From a checkpoint of a small transformer trained on Wikipedia: MLP 192 ReGLU.
Each number is 50 + 12 x the weight over its row's rms, rounded and kept within 0 to 99. Layers, rows and columns count from 0. The size before them is the row's rms in percent of the matrix's.

# layer 5 MLP down (transposed), 192x64, rms 0.192, rows 83-90, columns 0-63
098:64 59 11 50 37 61 55 48 45 76 59 49 64 56 42 46 42 27 69 63 42 58 58 61 64 55 60 54 34 64 39 52 38 56 58 41 57 49 58 57 52 59 49 56 68 28 56 29 38 41 50 67 39 52 56 63 63 63 26 53 48 51 49 56
107:77 49 46 36 55 72 58 66 48 48 38 57 52 64 55 59 52 22 49 43 45 62 33 57 56 37 52 48 61 45 42 56 42 59 73 51 57 57 22 60 44 46 23 50 39 28 59 66 43 30 54 56 33 48 47 46 46 55 51 72 60 56 66 57
088:37 50 47 65 36 67 57 48 68 57 41 67 31 70 49 49 67 68 33 49 47 52 47 55 48 49 55 52 62 86 49 51 50 33 56 41 31 59 51 37 55 32 52 62 70 41 45 58 45 37 71 35 63 45 41 39 38 46 45 56 36 26 55 55
105:79 23 46 53 31 35 37 50 53 58 31 79 64 49 37 48 61 26 44 49 45 69 44 53 22 53 51 37 61 41 63 50 66 40 48 48 70 48 33 44 39 46 55 50 43 71 39 50 42 56 54 56 43 55 39 48 45 37 48 49 57 64 46 57
103:24 72 56 49 58 71 55 58 40 50 60 34 53 56 33 40 32 40 51 47 63 64 66 50 69 50 57 49 47 40 39 49 60 85 50 41 64 62 54 38 45 65 78 45 33 38 51 65 50 58 36 48 48 48 48 53 43 68 54 41 39 39 60 51
100:58 63 34 47 65 71 39 48 40 53 53 60 45 58 52 39 50 46 56 65 64 55 45 42 60 33 35 62 44 58 50 38 57 44 50 65 56 35 48 31 77 40 56 37 25 56 53 32 47 55 53 44 52 69 25 54 63 27 48 64 40 80 49 49
103:48 44 36 58 34 68 58 57 52 43 58 35 44 59 52 48 63 38 52 37 43 50 55 51 77 16 50 51 57 65 38 49 54 62 71 48 43 59 46 43 59 52 46 61 81 51 53 70 49 44 42 40 62 53 48 66 33 26 73 44 39 33 42 46
100:51 40 49 69 39 48 65 62 62 39 52 49 58 57 49 21 80 67 47 74 53 58 57 56 45 56 52 38 54 63 31 39 38 47 54 59 31 37 54 51 54 58 31 60 74 49 56 48 49 46 59 37 56 57 43 31 49 46 37 39 57 70 63 26
# layer 5 MLP gate, 192x64, rms 0.202, rows 84-90, columns 0-63
106:47 53 37 34 46 57 62 48 43 49 70 42 65 63 45 38 33 73 62 71 54 33 71 50 57 45 18 43 80 59 53 51 50 52 66 24 34 25 55 68 38 49 48 41 43 58 51 48 41 47 51 48 40 41 46 54 51 39 48 44 43 46 49 42
102:70 42 56 44 51 51 54 41 31 61 57 55 37 66 48 43 45 43 43 56 77 63 63 60 66 65 41 46 48 54 35 62 58 49 59 57 43 59 45 53 63 17 56 56 56 43 48 77 38 26 60 54 74 53 44 43 32 68 63 46 52 66 44 40
099:44 22 52 51 34 60 37 51 34 51 89 58 37 51 46 49 52 55 50 51 53 38 64 51 60 46 29 60 57 54 26 46 48 59 62 53 32 48 62 36 49 41 32 56 56 53 51 34 35 64 40 48 63 18 66 39 58 55 53 47 47 39 37 48
107:47 56 25 57 60 52 56 52 42 33 50 42 49 67 59 25 43 53 54 67 59 43 72 67 48 48 33 69 53 62 58 49 46 39 46 28 72 52 53 57 51 30 53 49 37 37 29 37 52 65 38 61 67 35 47 68 52 46 59 66 64 58 63 48
098:49 49 41 51 60 67 53 61 66 53 55 69 41 61 43 40 68 55 35 50 43 65 48 41 48 36 26 67 53 56 42 57 78 51 55 50 42 50 47 45 70 42 32 50 56 26 52 70 43 59 54 50 82 58 25 34 60 66 55 61 60 43 48 47
099:70 64 42 48 54 63 81 55 49 52 61 50 41 45 32 30 60 66 39 68 51 53 65 55 58 63 44 53 45 51 62 46 67 61 66 55 57 40 44 68 48 26 42 43 71 34 45 62 42 51 56 47 79 39 51 62 66 57 56 62 61 68 46 48
093:36 20 40 52 46 51 44 29 52 64 67 30 61 58 28 47 50 39 39 35 62 61 48 58 43 57 50 55 47 55 52 35 51 65 54 47 63 45 55 77 77 34 41 67 59 40 49 53 48 65 56 55 79 44 43 61 60 44 56 56 48 57 28 52
# layer 5 MLP up, 192x64, rms 0.215, rows 84-90, columns 0-63
106:59 52 34 55 62 52 64 50 53 16 59 44 43 50 82 61 36 63 45 46 51 26 62 62 54 65 61 51 65 39 51 39 33 43 25 34 32 47 58 53 69 42 34 36 42 53 45 53 51 67 43 59 45 44 39 44 43 39 63 51 44 48 48 35
097:70 44 46 43 61 54 56 53 64 65 67 52 57 32 57 33 50 40 48 39 16 60 37 22 62 49 57 65 35 48 49 49 66 63 47 36 44 56 37 47 53 70 60 54 57 59 44 39 35 58 53 35 48 39 62 51 73 64 26 56 35 51 53 54
096:57 45 47 60 49 45 55 48 37 44 48 82 82 56 54 74 69 42 49 66 53 46 57 54 51 65 60 63 60 45 30 42 28 31 32 59 45 43 65 52 62 47 28 54 43 45 50 48 39 53 48 50 30 41 40 49 29 37 33 41 52 44 63 42
105:46 50 64 54 50 50 41 50 33 45 37 46 53 61 61 41 47 43 55 31 61 45 49 60 43 52 47 46 58 40 51 36 59 55 36 24 80 30 36 51 79 53 59 24 50 77 68 38 54 43 45 54 53 43 69 58 44 41 67 58 73 57 50 50
088:42 42 53 44 66 50 59 59 52 52 54 33 52 38 73 73 30 69 63 45 42 59 55 65 69 30 54 45 55 40 57 26 53 33 48 35 27 36 66 49 42 53 41 48 51 59 48 55 35 41 41 36 70 52 51 36 48 50 25 69 52 61 62 45
108:20 36 48 57 47 42 27 47 55 35 48 48 56 62 47 52 38 30 44 31 52 50 38 51 56 35 55 40 65 52 36 70 40 48 39 40 44 60 44 40 57 62 58 58 37 62 50 45 42 74 53 56 24 57 19 56 30 33 52 40 62 46 47 52
091:52 49 61 43 62 50 37 81 53 30 47 66 40 47 60 67 59 58 41 64 51 44 66 63 66 48 55 52 53 37 47 51 67 46 47 51 47 42 35 17 47 28 55 51 54 61 57 35 44 47 35 47 47 19 47 27 62 55 37 39 46 49 62 40